From a checkpoint of a small transformer trained on Wikipedia.
Size: 15 layers, width 448, MLP 1024 GeGLU.
Each number is 500 + 40 x the weight over the matrix's rms, rounded and kept within 0 to 999. Layers, rows and columns count from 0. Numbers have three digits each.

# o: layer 3 attention output (transposed), 448x448, rms 0.0367, rows 217-255, columns 192-255
# v: layer 3 attention value, 448x448, rms 0.039, rows 218-255, columns 192-255
# q: layer 3 attention query, 448x448, rms 0.041, rows 256-317, columns 192-255
# k: layer 3 attention key, 448x448, rms 0.0411, rows 256-316, columns 192-255
o217:507523577497497510487543493427479481507531489548442485463465392516444574483496490564518455448559445449438448495431424459492516411457486443484450511483528522517503490513512532485543568518556464
v218:403471507481443467484513443516421485535593573473517455501431488478490485535477536328514526509505550494496420453476452422508548493548505423515572455549535489526514507548505506480508528530443500
o218:526508509513540520531467524568480485488521462444473485598511581448522469473480503586425559510479472442452480469545448529495413516497417465524570527525503572495501550514545477520465511489460594
v219:552486524451546536499525473500483419555486527495506576488492497570461429366562530421484513495445472451503522483472536421540555542509518453515480529521583527510456488425523531488565572529558492
o219:481526503532461582464509561518465514451576446532540521447518544489501500506519441501498507548569509525580530524510456531444463514545546466403571515523527513511505576555466451586517476417509450
v220:445534529381566431541568464404480494520546485430479452444518480506505443529473497577473455444510465476541451561482505489522493529479512441457517451465444502416482499506568471532483509452587447
o220:538474500519585478499542590505420422582479563533455544439535477576519460556454436462539470592541510441481469435486505504469490526501483566519424609444502508424505516485531508476537441487569509
v221:555574538470527483538490513425481446432455517539498544481527492437429525485443450524549463535529553491501535524434510519526474553459480489498362483526506479542521515515463531477494497499497458
o221:488582479444501497524547496532515476541450511489501490556587477445518535544593515487479478473511507567540535451575465480463472538535554561435385421534540445491461532438466538493473463527474600
v222:466522545551574436526490489397432495525568475496431505542498516467569558589488508485542518494495461535442534565457476498525415482487464511541561524439456511514464511534402417424440502483505435
o222:554488363467505541480549490466547499433474552455514493466566450494561459545527493488487486506529505419516406472545507517499581473449553530510513448448502506516475456553456550461535486538398455
v223:503510477536509430460550455448535490462521526567493410466440539467509445460516534502499407476480565454529456504518530521487569425452542521463503519610528493549517517520467565499470507479461486
o223:526461533512522440513483460466537459452464477466452546485482558449515463422499573505494469424448510457502493496542579463544495499476472456541407467550521450528486435483549596534535524500523574
v224:493445504468569489495499581501527608516540477473448484486502516473481502568503515538484388481464517478550529507471468549477491464469441497519514495483477518460496506549427444520538534527529561
o224:444470542495522485518470489507471519465487479565501549550420493492470515489466536455516490476506508616500525496462564462457471481455458485606396480508517523507495450466476552471390567518450490
v225:445527502485462498484585455441511434534526535503493512547500536544479469497550498453480454430430493591516481471478514543554419512518564474497568521514557491475498558443457484502504521513531487
o225:454480514612522523510448503505530455451535511523538511493522488514466519447528488518513483475466559470542443526565443568498541488485465512491568530469494562545547495556490516497503533504529529
v226:552511478528537529490482521514564479488460455547509520511529466474486471584486473573448566560549507461439494497532502501399498421438536540472385523488494478468510494507562411514520411474550562
o226:499496481414450478493456453467502565577455497495459515458507457564513533492450471443550451473462514464445530563462521474517519545531474524470509509523483547546520494479473415435544538450539421
v227:463533535451479498538525597517423571539478460413562468522459548502439555460527473426506480483491532558478518481427475463495476535546453493496528489478539482504488415562454456582488505473562472
o227:529559506477530478545461541513498497494570443446495561430420488503552562466504531542514547502439429540573522508404469508467447417515513447463601534471533429476503399467431513522449507513461463
v228:493445457487464517452508424500504467484499381458589432428493582606497526528554489459523471492531491449421453552512503491521487486509508524515559434476476444527482502459598421508486465524540536
o228:444521450503554510535467454547487607525569475502539526603535526526439490530514544394543439544419513568459504494473584431555467474490500446516537448487462519459540588467488477563437566537500390
v229:561495538497519518517516412592496485481429483514483593536511540499549440530516459515488535496553471518521493511523515461477560469477565524444503444517480497446467507604531591491483550343613468
o229:466434402529593451553543479454543414510581498528507439480537491521500499498556483566556535471500479512527542492472542474522446497471526536463512512439479429453477460564526482492524437515471518
v230:468476547579497561455538474557548580419444528499471524505484506582469506467399491529468417497534532570486569494516457583496491626511435513555399499515498528408455512490431475525458432595516581
o230:480467413478455497480469509487513639553466440492496490533470493477518489461479473453522432468475481511564536508477475460472537525652481473514562491530481601510495475491460492448514524551501445
v231:554570478476569588484486486495589458493512520463590608522495439586458519500473570580442491513504560543484536448493429589527501471535441563476452489491532511423486505518508564478527529472407508
o231:443456557416454554601514505409482530492507541488480484478495451508489560476548455466564482490470544476465449504461473507496490557482465567482476506547480542533622526473499492531533475500486475
v232:500552512478521549532501563495486519467506601549486429528494453514439380380492412511547383473470533514603488514532573500508540555467479399483495502502478515578586504455460496508489504453495502
o232:584477576487537535434471567529504416548583588484508506470474517516497490558469552480562481518555374497495541432472471514459523536524489532508451529560566514450444588503557506431482429479609582
v233:496472406469536518525527485475443585529412504478466505532480508426511512466508533524535505547436535515513607526578530478441580565487515510483516531440532521443479513545563446546548518443466543
o233:584539494486486453512443472533526486514449476516545504429551434487478475412593475498550564498535495509455446571469456553488430425495475455478410494457585486492494507493441490511469469542458526
v234:499523511500533502506406585503516480453557427492483505534553545499507642521489468506563488565510512511432527415527492553481420487471493459556574414524475514527474560505564464526407478485458464
o234:446533498437501554541558544505500545503464426477499463533517425458515528475475425517477617518474511473417488472471469448506509527473489487466521543479476576502469503438464356557533506561525493
v235:512517466498403575513542484521531493500493506483532556507487570419480472468518511477433523496536453550519513464526471453518508488454482491547486522549477522529542463442505541402525572587485520
o235:476544506561504439433518508547459506510512514530476490477480410479610582417509513494409499488524584485497518542602488514581499461519531514467490508496462473531545537477571461480462521490572543
v236:596451479477530500509481532481438503544493501479483430463508423533612524467473580441477524456501548443486533492490519485399487442526519501509544590610498523550437526538555453544511556500516448
o236:523556568487554525560457493455553495395514497447473513574524577495476546536522507566553515501532415445522522526389517558437462476455489450489519601546615497459467490507503519537477537530464425
v237:508489528531472464563581472584509401533484503507475536576537531554541493495496471517496535471557497429507442479518538521508520430467522491487489432589523459628514522466623544560507466610545353
o237:530451503466520504422468509612484460548466488486542422495540533441495471556460484555499525546566496446555534514537561506457455512490587468418472510476469535456505556564494548481517483479603558
v238:441528480488533512464410507491501538534517508466541501494452433548456555550453508484493540524508575502484481478513443491470477490521500433540465512498510494549528525523538456467576553409460556
o238:587523488456509553534542494462433503496535526539503510531536492515531511504549460470537530505504465443444462446533421524415487534418488601481553539590489477478558471497476519425479502497494526
v239:499553570545541484502481503541438465499504431458488578456464469489472562502517493498344543585511482493463438451452461614398508507428466478463541457426512462522537501566500443543501483551509522
o239:487482455415524471508525540468544555475493452504443486487521477513599533568559531462494486520502532525481548504479527459460475520547531568448559553505510510554526490480433520505500555505440420
v240:448622501545537470447493520438523516474543527499484492489518526468557455425452547378524413460498472504432470492462486510472459553493483445483444550547484522532558466467526487483501483531447517
o240:485532552487443505491540558497424531495519523478498511487468542436492537521502533627389477557431543444484464521522441429543536475523463477528496460494513495505474556484606489547517503406481511
v241:510474351489485542436427470522570552420529515488535514574495537558528471490569525480469477483455514473484482495506534473474535385536485494515510563535548480536548525518530468538508442517404562
o241:563537501541584596576401435498466482519437525540557428511484518538438426464496539447442490388495429503513481502537443569485500510449465480527495553558482430595571457508463498458531530470512450
v242:513504464512443475440507446475515593490503489613476461546471494468540500613502523465499569519592506473528540646481476515540382532546500469516569460460522491530512458468498548503507498490512516
o242:477407488530484477522528439440561486550501469443523491568525561542488457482520573491515502517487488442473478475570505602514505555480499504511491498461495458504489480546520553442529561516490522
v243:494499552553467509547532500506505427521452521575476496527503510502569455450465518448552460432543534486469493544556512501544489528583527482509516427494435475468413483487514451459532427476439535
o243:613482466503465542419529499532464561456499545425483530526473482476492461531442429464444420456488479447484437489492566441468611512499468494498500438531457527491510563477533510419481458458476631
v244:455531468539398454548536477516462582531526505501491430519537522467570482482418431444450561503511501450498514479504486450479543466437532542430491499536464519466470436519473516540503488422519478
o244:504502551538512388468470512513532458495499465481501483551533490509453557515566520549486469479533517462505456439520497536448453454449465498536511497507436477471535462536583511491523521489510523
v245:465584454503552473526575481466581470403484564476402487440545520547534528509401501582508476505506450526447406492492491392582432536564530501536453421559481489518428563493475479534398526468473552
o245:441527532514504510536516535515458478586534369509570408590503509462497484470491542542517517540444537423547537483508510541515534570545463450559507598437500499478448494402525451548537478502456518
v246:502409502462573494462488510484467500520506614486511453447470463483515536486547483515480469479491542520475577448490528482439519519464508392542545481543585498518476547530503400454458526505479470
o246:583537510404502479427472469514496423532413408497415528476532453467496463527495422410524504477565445501445476499451480561473589472429474467502455490524490496507442429514473523482566484567511479
v247:454471447452505564545540516526503486501514501481501449512543537531499446457515525567482412384488467494486444492542486519565472509530534527495554518457473497550519545429529550498371423525486488
o247:430548540529478470546420525479496427482470420468449522503518516499448511510514509494516511552525510483547459531461553507503517394464442444527393439455488496444419495503538452518519509536527471
v248:543514472485471531492389564507487500465495440488439540487459559486611553514430491466576537511487526513545487497631448514473522472508451455535479481453519473477455453565544498334616525581449489
o248:531409475493442489527453411509489531550605509532399468446441548549510612467487395364461468502514515502433463428446515518491502547551547563492539495534521521441513467495489472454584524454534484
v249:541508572419536436572469580497371544542461457500505467519496479456519499488472474505519548504497488476491450529493519434452536484434497502422529503475476508507455486528415443524471512438546468
o249:465564518512474452500510496493506467566551549423520530411496482492540541539515466484524480532521526518495533424467393506490442472460522497496593499507544503495487473540492477518505497470486533
v250:518502546452439561438586475440531480506508432482547477518516456443556458521498438540462542530565481500489516536464550557457497475529463466390548474430511485479504422530532443502515398532586449
o250:443468528526505532458470515559444578539487438500505559496472550619483644527473574519524413494491465443496476559528468450535500512466511507456560477447551540538512496519553530477512554532424507
v251:532497485492449400555543604458491451574540559505555428461571564525555490502519458472471555522497464529543482460528466501487604482523494507493517483498509525488456508456488529548559426547485473
o251:437514543549467541504467482520554471450547497444430476469502572553514512502492450507523524490499495503547516405449532568488484536513449564457572520497433506471518484534527439601554563493524473
v252:500555526544493427483467489525446508519439493490507468525403465510553495518533533554610391506471502563515473515481470501470472484432485470495505461515518496552483491534354548493443537484473436
o252:515429475472489502491503463490545472536597511520504576469473541458594487533496491499448485575470559499415470451472556487557467478449535476519498381477584522509516486479522556469541500422492487
v253:468475525490548505461488550593512496594510511498402509520474527464434480493589469497549487536490491485537515525539536465472508475525474478584452471449525491515530500511494551443559643523496448
o253:499438544514561510503519481440518446492559491490471507485471492537448542512550458538474515516580442540473504517441492502576464489503532474496457556523491411461499480506484513439538510536570464
v254:455425564554529431530494500520435484521511454472514497564537536506476493507512582476495483507499512410475549485464510424503480521473482534516485475450480492577576517483470554452455482466516432
o254:416476515466531549473548482437556530521515488509484544449431495483495495455469433541482508518532507530524478480562563471544507520500591484464460463507464467545458469456493608514511480505425469
v255:423510529513407380516533444503433463535528438508507546557500521504576445507470501404533526548443486470494367556429507419468564567553529404461555451514554505515465500498464568562535478521494543
o255:511497512570509511520478448529532409489466513456459483534526630446524391531488486566401593512493515468471475415640434528480428469573460510463562509466524478493453519517477477513593518516452612
q256:508544472533451532502511470526467538581510519520474504495542482436552485489515554450513536438478490446499509541529505526511516498455530455545486505555521446487558518513496512554446464432487478
k256:481487451546501502536515444499462478415471445488495553519505559497467530512424412535487511508459599565584510477450401443542458473601512596543518502589542596511609554555552504519501515475527492
q257:473544506510428570472492477475553524518503548460482519549461437487588495504546621467549512514534446446458503522535508531479597551451496447491482473446514392545529476516438493547470437509450479
k257:457466547487525531513468475543517423486465484503433502450556522484468519501521525523496488495507498504514500538423516495547459453518577508434530539479504475504438508498514530451549513508584498
q258:472501489566465499533471476521534514494476494480551458513517609481480445499453477487440470511463516458568520529509502439550459458542593475540486514571539517510487509554498515505510524518525528
k258:479482529518504519495458448524470447436483432486464533508528524514472504515473445547511504462474574530561471506478429476477458495560464533502545485499525610525531547512512500475487515467501497
q259:469473528511597444450454489513504480537477434489485498487485501474449499544497467500517526522498516531513469512496444477474506452515453503556494501508541534495436509442487425404509500523475487
k259:452572488500469532592521460512530525470522503485535550593540461506532541476523461484504483529521441502539564444487499539483511515528479455523450545506406452472481427534523470518536478509485539
q260:478512530491519566527501506460491477504512502499519465545460507476535538468515530487461510457512529518464449476501471551511528510515489474495513506512536448492499464503449488529518503510425526
k260:529498443447499485590467542564523482497505527585526502502489445456439477522558542451536471481518484471443537544478503560531501508461501475496501479427469446545445478462573498546453518518530487
q261:543608427491460536564544484491489526489531508403499500543478460511544551419480565497529510500534501507447499508415534524367506511480518438460455451498523480512505526545452497599495406415465454
k261:455497521425449471555475501508523543494487499594540453474541525434399426511470567518511436493452497494499528445614462478484528494510464480476488536505520453473455528508548529502556491451499483
q262:552430513556503399554486441544521522503481484460507518487490445517529483419501452513500509547503517487567558500463520444562465474526524559570510524538542557513506569499572469481543499501483474
k262:477507533553503560413477467509458487486487479498461554493592540532505515561496500499502517479477530529540461500516427530516438465513499535526460526442557544497569539542491509456492568503520458
q263:492451459519480488445511427479480504496458527477481461478474515480521474587487472528532461460480515489553511492529472424518491439480555495523504490501540507535556504531488487481458497488569521
k263:503515504564499513522457513498536508476525483477463533480504538480530490522464493500471522514466560517515506509465455485511453505522491514503526485514558605456536509464493509459506474480490523
q264:485449484450543548491492458432575595531485554441496479474518435496516558510495487465502473568478520494509498503516553506415534497481525495432422465496516499481546572436506486509427500435489493
k264:482609538528499508466500498565515475474479493517448458405479509385541516491480514573519497560542484443471422575502533500406421553473421562492532536539486427550536522495470487513550395525415534
q265:491459534481489442497484492523499559471520496538523547508508512455556488557459428400547435477475552471494526516505485437503466476490505533526512460495537546500487498466573512461507507524509492
k265:485483503493493491506468536531475498485528505517474531485524494523502496514503507511480568505485508507532535475471494457487484442506503498544510484495496596537543540447463499456468494524521479
q266:489440469478556466504515494483533522484567501501518492546472454494493589501427522507543486564565520545454430429613518521486480517510413577470485495460488536464522473464484495555542552510481473
k266:452562539514581440517574575509471528516513551459519553415489497461486396484490477523500539523489428406412522537478473469458442496479528469446499542473480477492464508557542544582446450448535507
q267:403572484473527586575532494539530473427550508431459475531491585547494514462507478450485577478501516461484472576449528542437510528489549503504433527467426479563434471404462454514467416506462481
k267:537481458483451487457476548507499481494515519496560504514524461515477520445508491502515521497461478534434489467503516505477524509512434482445503515526536419490486478450498487548516526515503461
q268:471518540433451489447526495507435562425538498521543552521561503492466508534511480451451477522552536469466546534517496514443524540517516500491500536524510517494511513493418565484495492474416537
k268:510446476524510511485490487534558499551498499540483444601485393520517483496539496607526478474473371582464487456563545493499586434432513527471505552483438383524470512473522464496502485568565536
q269:541521477559496548489549569457520429478533463452508525514486490514578554499542568482445491544501540500485495466470455537425521446441426477504525522490554468547501596545471536489497430451521459
k269:494555549490476479506497554592537504451475507470479499581556540519453381465497514581462495541560472448445493534565514478516493504533543489506476441549491488466480511457522501501490494385459545
q270:502547593453493522528459485444474470504420480560574553489486493508408449545334496486487517496494539437542525455471515457467413467563563480481516522551575542507508465475504455487480501511515484
k270:542524520504514513509493452520504472440518526495509490541491492517515533505531505522473535478535454477474575499464476446550480486476489504478521487442442536523541486484525503478508450515498480
q271:458520515562524493512433516408488580402524460436498543484487507475491523479471523482549486518455510549516406540466544468467529520445521494600458447528473591555533471460409495488490546520517478
k271:495599493471534571538540438544492451587513522480481500438485550474549463485461551461491523482526484432521478552524523512469418542551498474490459473398507459476414516533492610524544439533494588
q272:542465545444478507547423523401484506596488507553581547467532470463509502445496539436501468577516520450533544517472601513466462503528491467418471487427570472519486502404526565548518506410472475
k272:446551469499537511468524373524544455485483438437522521523481490535564511455451503509466496522555416460483443530477457519468482488444517471459525473596467492505523599455586493521473561446503478
q273:508541492441553541452518521539539468528510504512464440535460409539457495437599594493463545487524428555482429475526547567429574523511472493462467559467462399570454436513390488549492444501510477
k273:538480491490476477490497535475500524505476491489475479493531475494479504488470515509534493513482500490466501477517510542479538511504490504501479489500483443488492495482524468513496510508492505
q274:529592573480437460504535497501514544540512435502492522456470485418511479526440493530538458465467481498531469478497492453500453482527498490552499477457546473568478462521438442476520491546522484
k274:476493541520474442522451493495495524425565517472473538464508539537515455551448500540479576506518518459474536500456372520515478461534470488501544481501467605517506554482579519476495576491548480
q275:506453451537509555494427462501448457641519462510582567487497531518505461527467507537493511474510475552535506530466423442499475378523497509490568503532499537566503548532541472518506468497521504
k275:487496544569546455509501510434510507448494494490441547512434492502543493476542504452463476493574523426496504554534521510485423490447537453486463460458520513509539511504473520467470488462483522
q276:429534490551468465491453406497466562404494527499544502511491584451574526503542478522454465469514510509489536542468501446577584484452557458528502525471501483522445556443468571518519383470477440
k276:481453487469502492490416516506547474526429444532445484500511472472398527541553482437450486487516521527570500549520562501433588540490475547486490502576513464490497431463529495501557498517546489
q277:508496556459521495565521591556504462533483488498480503476494530485522507615508547480459491437452488563521466492541446466523469525462512499485539451466525484495435526544519536555509515485503472
k277:536492465564441424507510509424537485542499521493580540500488502534470436526447507427531481469504537444520474497525432541453458458514573502542510520442555580469583471431521520404483529543444535
q278:521508475593497486492504443456518517507542488404551530497496513473478478507520505570534517506493495510482505490505535426485493514508475505560442464405532497486518481518579484483403539504500460
k278:504549457445477517495465557483467522499563564475444464478545507554501510430563569474461473540502405444539552479534482535432497435553484492453508419519401442487468407470506494561645477505520531
q279:510557506497527469505529557515495465491480496524576558447485520459448526490466580479513596618535519510439485437542414485477455601482469510489584606451626502529478521515434438445610451548460553
k279:602479495555478499470526538493467430596551449497491524487433486477417507544472423589507472499485443469456417564571459483522434456440494490493506556516450465541502452449379504529366493448505478
q280:471519499506466427448515490465544525456498546456518529484416482502420507546493552480434523551508519496499539515502529527436561502605597519504461504533495498463444450529453555552489542518519504
k280:466498582458566513537549515475480449541527494508525393466532578540531517503536495504464544506468457530488481468591450502431527439500405475477526473460502525488505513511486546415461551462460487
q281:466556466508461528579625497483483578520504554445533431539490502452554549407535496439488506535490518466515500542554535478535504463431628448524532502507479485499543538540562461534434560463476557
k281:471480391438533508517474583486555511493472476500503554448586553452514462482577550564486462480534487514585428461526538475455490465503484479508527499484584545427440550558444454421524490496447541
q282:587509445520472481554516498503476515529472498443482573474609575521438512541511425489409534497547465497505524548465514541521448558406539450515572444469468517488493466506524549446463486587513471
k282:511480456494549444478461501477483491533504505524517538463500396559438460459494494439551482481393428552483520382527480439440578497540478579440492490544493490527595534470547574491475599541474511
q283:468482518537525493488527507483477596481527544459515484520531607594510460459472510543566599490459501455498569540488540597599435516509507505519521487453542551437536460545574539562449581488516447
k283:527557455471443464514518515442570475488541486409472554461478452480461518510458433420423466457515406549470468522443473416479567443503464456433395524486520466432544551476445467492456539425375516
q284:517462473454525443525517536470467436507521518485481501520536554422565553520402469481461516495473532429496470545487491529487490508540468517488484480533458471508533504521392492523499495471442504
k284:565526441582517480552562545515550533525495498492575540479468502490573554450562520534473520501480486573507448591455521537489556476545543518477562525516511464430453439442542582608482523558505527
q285:466525474450509500486478493496599572489560502451531441468477490409498490416546517495509489467537543462509494491519548515455616554500542499534530513575585468497512504467547539531476407539443526
k285:530540474505470549567480489509576505507512474492531519433587555505489529573457442437508542508471453459520532480526422479464491482587476459574491549473469485413498509470469433478488527436503446
q286:485540490468585545535396503461415475493474489503438564545518500561493450515461474528541512483493458536527501548462545521397527496504483493449486451453520471543461494484519518481489497510552502
k286:629582566545455553527578531525485504545488512521492504477498503514484590449467559471476528556460542550494527498533544565511447448467489473612529492494490465474583444454502472433548556392428421
q287:564471569543415449447517539480484499531521507440489531517599478514532486516471483542434568578532479453469495543481517467467439536517429513479515501567518502459527590543425471556482565445469465
k287:560542405482535470535523488554514504507444555568481489528417576544524485531476481494497437485443460516571467509553525500554553494545637522506478518495432471497406427478532549533515513539468501
q288:459511561501532499443493550454517415542482483545513412492465401484564504437602536432471526505543416479460420480539538540432578490404427478471505494394484418537405412458441478498559426585463451
k288:497488470467464532467501557533537486487430522522444545504532455510450482404567539504542465520504428488480524539438609551589512576491559506426574477454497398505530538526532556556496489465537448
q289:479482496415564488433529605472542508495516485487492521518491429503499474523538479533496499515521474543482507496497477571471560543499397528488492505447507490537478497489479487485554503476537441
k289:524495467476472497484493526505532520536529520495496467450526440472527503489515579496486503527535440445440458549510592543459537532444524447445485499424462396496457452453499551541504465506488490
q290:521570459519410595556505495466487507541510539516526490532463511463541521444514576475462483443545464449449455512515501528492539481478529477489499477539460424511511457593457505558470450486464514
k290:411413530474536426515458546521483434473444448520413471477527530476477471482531513503432546503522517410513527472468508463550486492529536488428593514472551496515508542513558520469504543463558473
q291:499490500533488482500494490474499508467518507514523452481496498524475494551462463505509504549497532482556520574487476420518425522499541483486479465522537575476476474504518510484486493508532531
k291:471477539502530521519516467514465492503484455486466562538519529491537525525506468478459534486458543519547490506503467423504467477550486508525513503559477586489566498534490492468527525510476479
q292:494448532573487499479509494529421433451513456574454484493489450541515536503524541558448561525564418554527466482522464508511545471496515499504556501471531535491491446480530502480528478456505511
k292:530474452418495523502531441462502517548490480436563438536535478515461448529559454391492485485509402492454532496539501548520529548461537433540445498496482416488460445481507537517501499538522502
q293:545464425459460495470566468518527534567589428498569533470457432455527512520556524512550542553477470496455462549462500571454517519401450530460484536621523532497508551500492532508522535471418465
k293:507509485457505531457522503492489550452422474472446474478506487534551465432565479547539456507462432462472500493464552496430503562556495550508447496470467463425553438526470437573514475532491487
q294:515473511514471547574483515498519548439462493496496457536457563480474431489476493476487484419499531438444506553493510515556509557540581515467442474581569528426472436521438537573411475517497463
k294:474466541521492489512485467507499441479542504460526455463461603471544506525467489483441517480501527481537498496528443473499478493505492476476493519476578555495493571497502421467486464458505487
q295:532450436533473570535570543496499494559526516428524504573495548543523512489495503526500532486475489522564485478491509530557467557475435507503429534533514470506534527537478534579520515447491517
k295:514543505477482491515485522469526596428514492568517531483481488498451333474458551415490406509576534453554492579518532445499537416482556500533533480515547485515540542471468455482451449493509455
q296:475444469544516467458522535441515530444520514463513487540543489544519514445500592488497465494486484590461510525520550440458502462517494493508512484448359492401531482546514418500505511556495531
k296:470534551427513555575563495523479462452508548529529505544506500450486517531561486532552468475485558566509519482471511401538498437584490550485454456580545497555402461532527602521569469509514538
q297:560430513456496544503466529537485440450520514500504439530451475449457472528493495529493437463590471521494506486538479535485598456526554549456481500480489473452486506519478464570615515469506535
k297:526431510452510518521546469477464594515490527495524527514520502531468524493554462396462538496427439510470576513547554483574487469527514486554527451455493494476431464537522528460486537599531456
q298:480497523488477480496462438515585454459535477471565450504526470506416523491537447541512591448511507499542509464462548398573479501498574467526564598593581521436463514570582469471500481521572538
k298:528495460496529610490470542465502513489490458538513426488555476568484503511497485373504545516441515498470579562497417465533516451591567570561503429437465528488573561513480480467432559527545501
q299:538551545531539463442601540575504476535558545547457472515457465461496502531531513513525473472519466554466519448452488395532480449494460510476543450461498477553528509507515446464541490525507500
k299:549451539483439535536487559516520508455448437497495478529502484492523511572520431564534483483466620500536437524437524557575452481470489546522544399526482610519491434427551599473467427474534469
q300:492535492489551490493568512554484477475519527513535526523495485463489536512520540489470561555517489538463435495520487551481545502529485525511474526493474508552434462497406417474535528499501481
k300:449459485505496472513494545502517486567492493461491452502513474506466571456498493516510504475446423540512499512481585518465467511521505497499503520511494459441472481546518493564531491564534519
q301:570513511601487464493472419439490439570484499545516510474480536468537477449517533552547480491489458484500506536549486485524448457438467478501454463442532480416497457451556585495497494491513449
k301:414463489502486529540499504451486551520518477466471541488474493515537454537482518511447513539567498432567537499509488504514532490393513510504469529477538562513499532486433515439478517436490529
q302:506496494464568568468535577511493476507468520536461464474499525544524463490464526483513510552469507457523486440557489593471493537498469477477538492527508544543538519501492437520502561427531543
k302:494529487442465543485544475523559552535492537450558457507524525471533615468543516478476508510543406478410478484498634484597524535495464411491475543485515411485518504583486587571510431495437443
q303:437565501526505475473562481458511489587580534462505452513534476568438550505504475471490669470463526560599501525582407406542460549589517475536492553521535463559522500527511506520460558470551529
k303:533534486515475448498508443542498552441511543488510469405523505549488509558441503525562418542475438521404441465529476479489504446453548464485554457470395463453540459445549461529417514527521486
q304:500478423668480445530514422590511590430437532480443506553541500552483515462489495546505605524527502580539488534517532521584402580538545563518553582553437497457464470633531437424440548523483603
k304:527399507453476510515588520451450453532469487443528452549506511578497472503513544403513462404414555563536434516496512454494515461503568494487475495493570491522512540528486542550504505529517461
q305:449514467517482467529483476468535484458542531527500477483480478498462540479501479477542500501523543450450502518534517466498485495475494507537487425506435511456486493433545548465512497509432515
k305:456484521511466545556496441524435509553495467484457594509499651512491384615446483491490496481300657596563447506442401429491389449632512565533581485497531730513546589473515421420511431456538558
q306:496520515454597509532386530443449486470452439497482550527515433491452414460462499535464504447531539502442586464474467500465464497586482531501502506491526497594615554503490531536481485505489526
k306:522480570488495460471488484541495482499526498500537495475460469462491516490439559487501505490560507415495480527544435445539515496434535459475529568487476468475431499532532499497515430471531498
q307:420522475484481456551558517466444452525538468493545473519503552496482499482461530507556450474469544504487446495506445455508480466507535439527507545443465495558474500477454482494532513517486458
k307:550448556508483520505466515442561507522546607448491529425487477470511506503638578499491529573518526483516496520502634587498505451488417405473487446454455431409431430536505474548457461489494542
q308:503494573476506466482527640542513465541506555522562367526474573490543500489470521504575468511533532530487519464453510534430493490470478470391513460426468465438514488502578420545564588481479460
k308:513463454421516547521600357511482567513425566551531522548445563561534545528528530536506553434477494540519559542413552461511506457542448554509511492573572590425361533506511522540511550569370496
q309:564461519456536428523516402474515509522525485436374458532544413509501545498443357527508573429531456491575450489569404500518452487545517560520572541526452523441516563438490461528451476534544514
k309:492464519562525475504529583556523467400468503466536500393481481521539510498512542520498499525495512453466485472496489486526519476470525488502443535465483433523491525543514453555478474473542508
q310:475563449550461486550482514506487542468561506545551516574547481499460645420428540465575535429478449433479417629470557513465529498477548469495455475515479518506488419538485600407402529469492597
k310:438558530522541485508518441560454506499548467414425469512549492488525506495506474439527466509510556551499534434449480450541495538486483474523545474586562469519598482530458470586474428470572518
q311:540505464516577561535437539503536487522549565444602529520407527454476456438485452533472526471512512564545346463516450500569526489465507489476535507463527488424458497464489516450562464583402509
k311:528433522581443500522493502632581445493458484482449553513516442533502483570476546439481458436446443550550578504519589527483443522533521505518459412596512473543565468510559446503454523480470462
q312:504540516557478333483434532542484471498426483483478488518421541454495483537493555434518497477489552464596515524602454514635463589489511486536479551541534481585382546546497465473473470522525522
k312:511505492481477536500556501463580491530527458428500455452486545521502504505434513416472532474486484452484419527518567432408542448496563439506429558409483452461457529526514487459461502454492513
q313:527494466546453551487459402513519455508505505495594538472462465463538468411525526474526500486465458422526470487482541500537521418519521486522464460485467487504467474495444567495466425512404509
k313:389426527524551465601478518465471476469516498412387525473540455494553520537495539493493436462488472531504478501510416492446524464479473492429448504541505535529517533480517464494459501421600489
q314:483481538489475512503458482432449551418385408475443507471452548435573556489483488512455398462506513451465471556415502544438543497455519501491442512465547464520445506476443520540447516496461498
k314:556540514489525537443462559462512498497562532478549494540505453529517442424559497569475536532567521446507511531613509573452536446469444446541534538530476410535466541436520479495522554490470562
q315:474552522473540640614442419478563525510547556462495551470462511516546494497457564499541486507500528453506511525485464490568524423430491503533445431481430494446492514415497458496530476465414392
k315:536486487523517441457456509476466504450488484570437514482536447424514490480552436484528563483408536471457523613476575516452479501470454515446501557502537467558455444503451507568574444517459498
q316:465442472449471488604455399536433564556462397473371466471600468518525522485550448481534530508491474514585463481533505483589479519465485484555539525565483476476520531457550496509503566503454454
k316:470499462540500459494545477491484545488452487591533551469538501524520577505458521454490487511508506522482465487464407544464543450541551527536466515527535553486523537586415508480543596574542515
q317:502505504587494456482443484527480533538456469490512501530524492497484532427521489582472615486465547524527429559495487466527456497515485500485561586453627475469465584571485451466468559552446547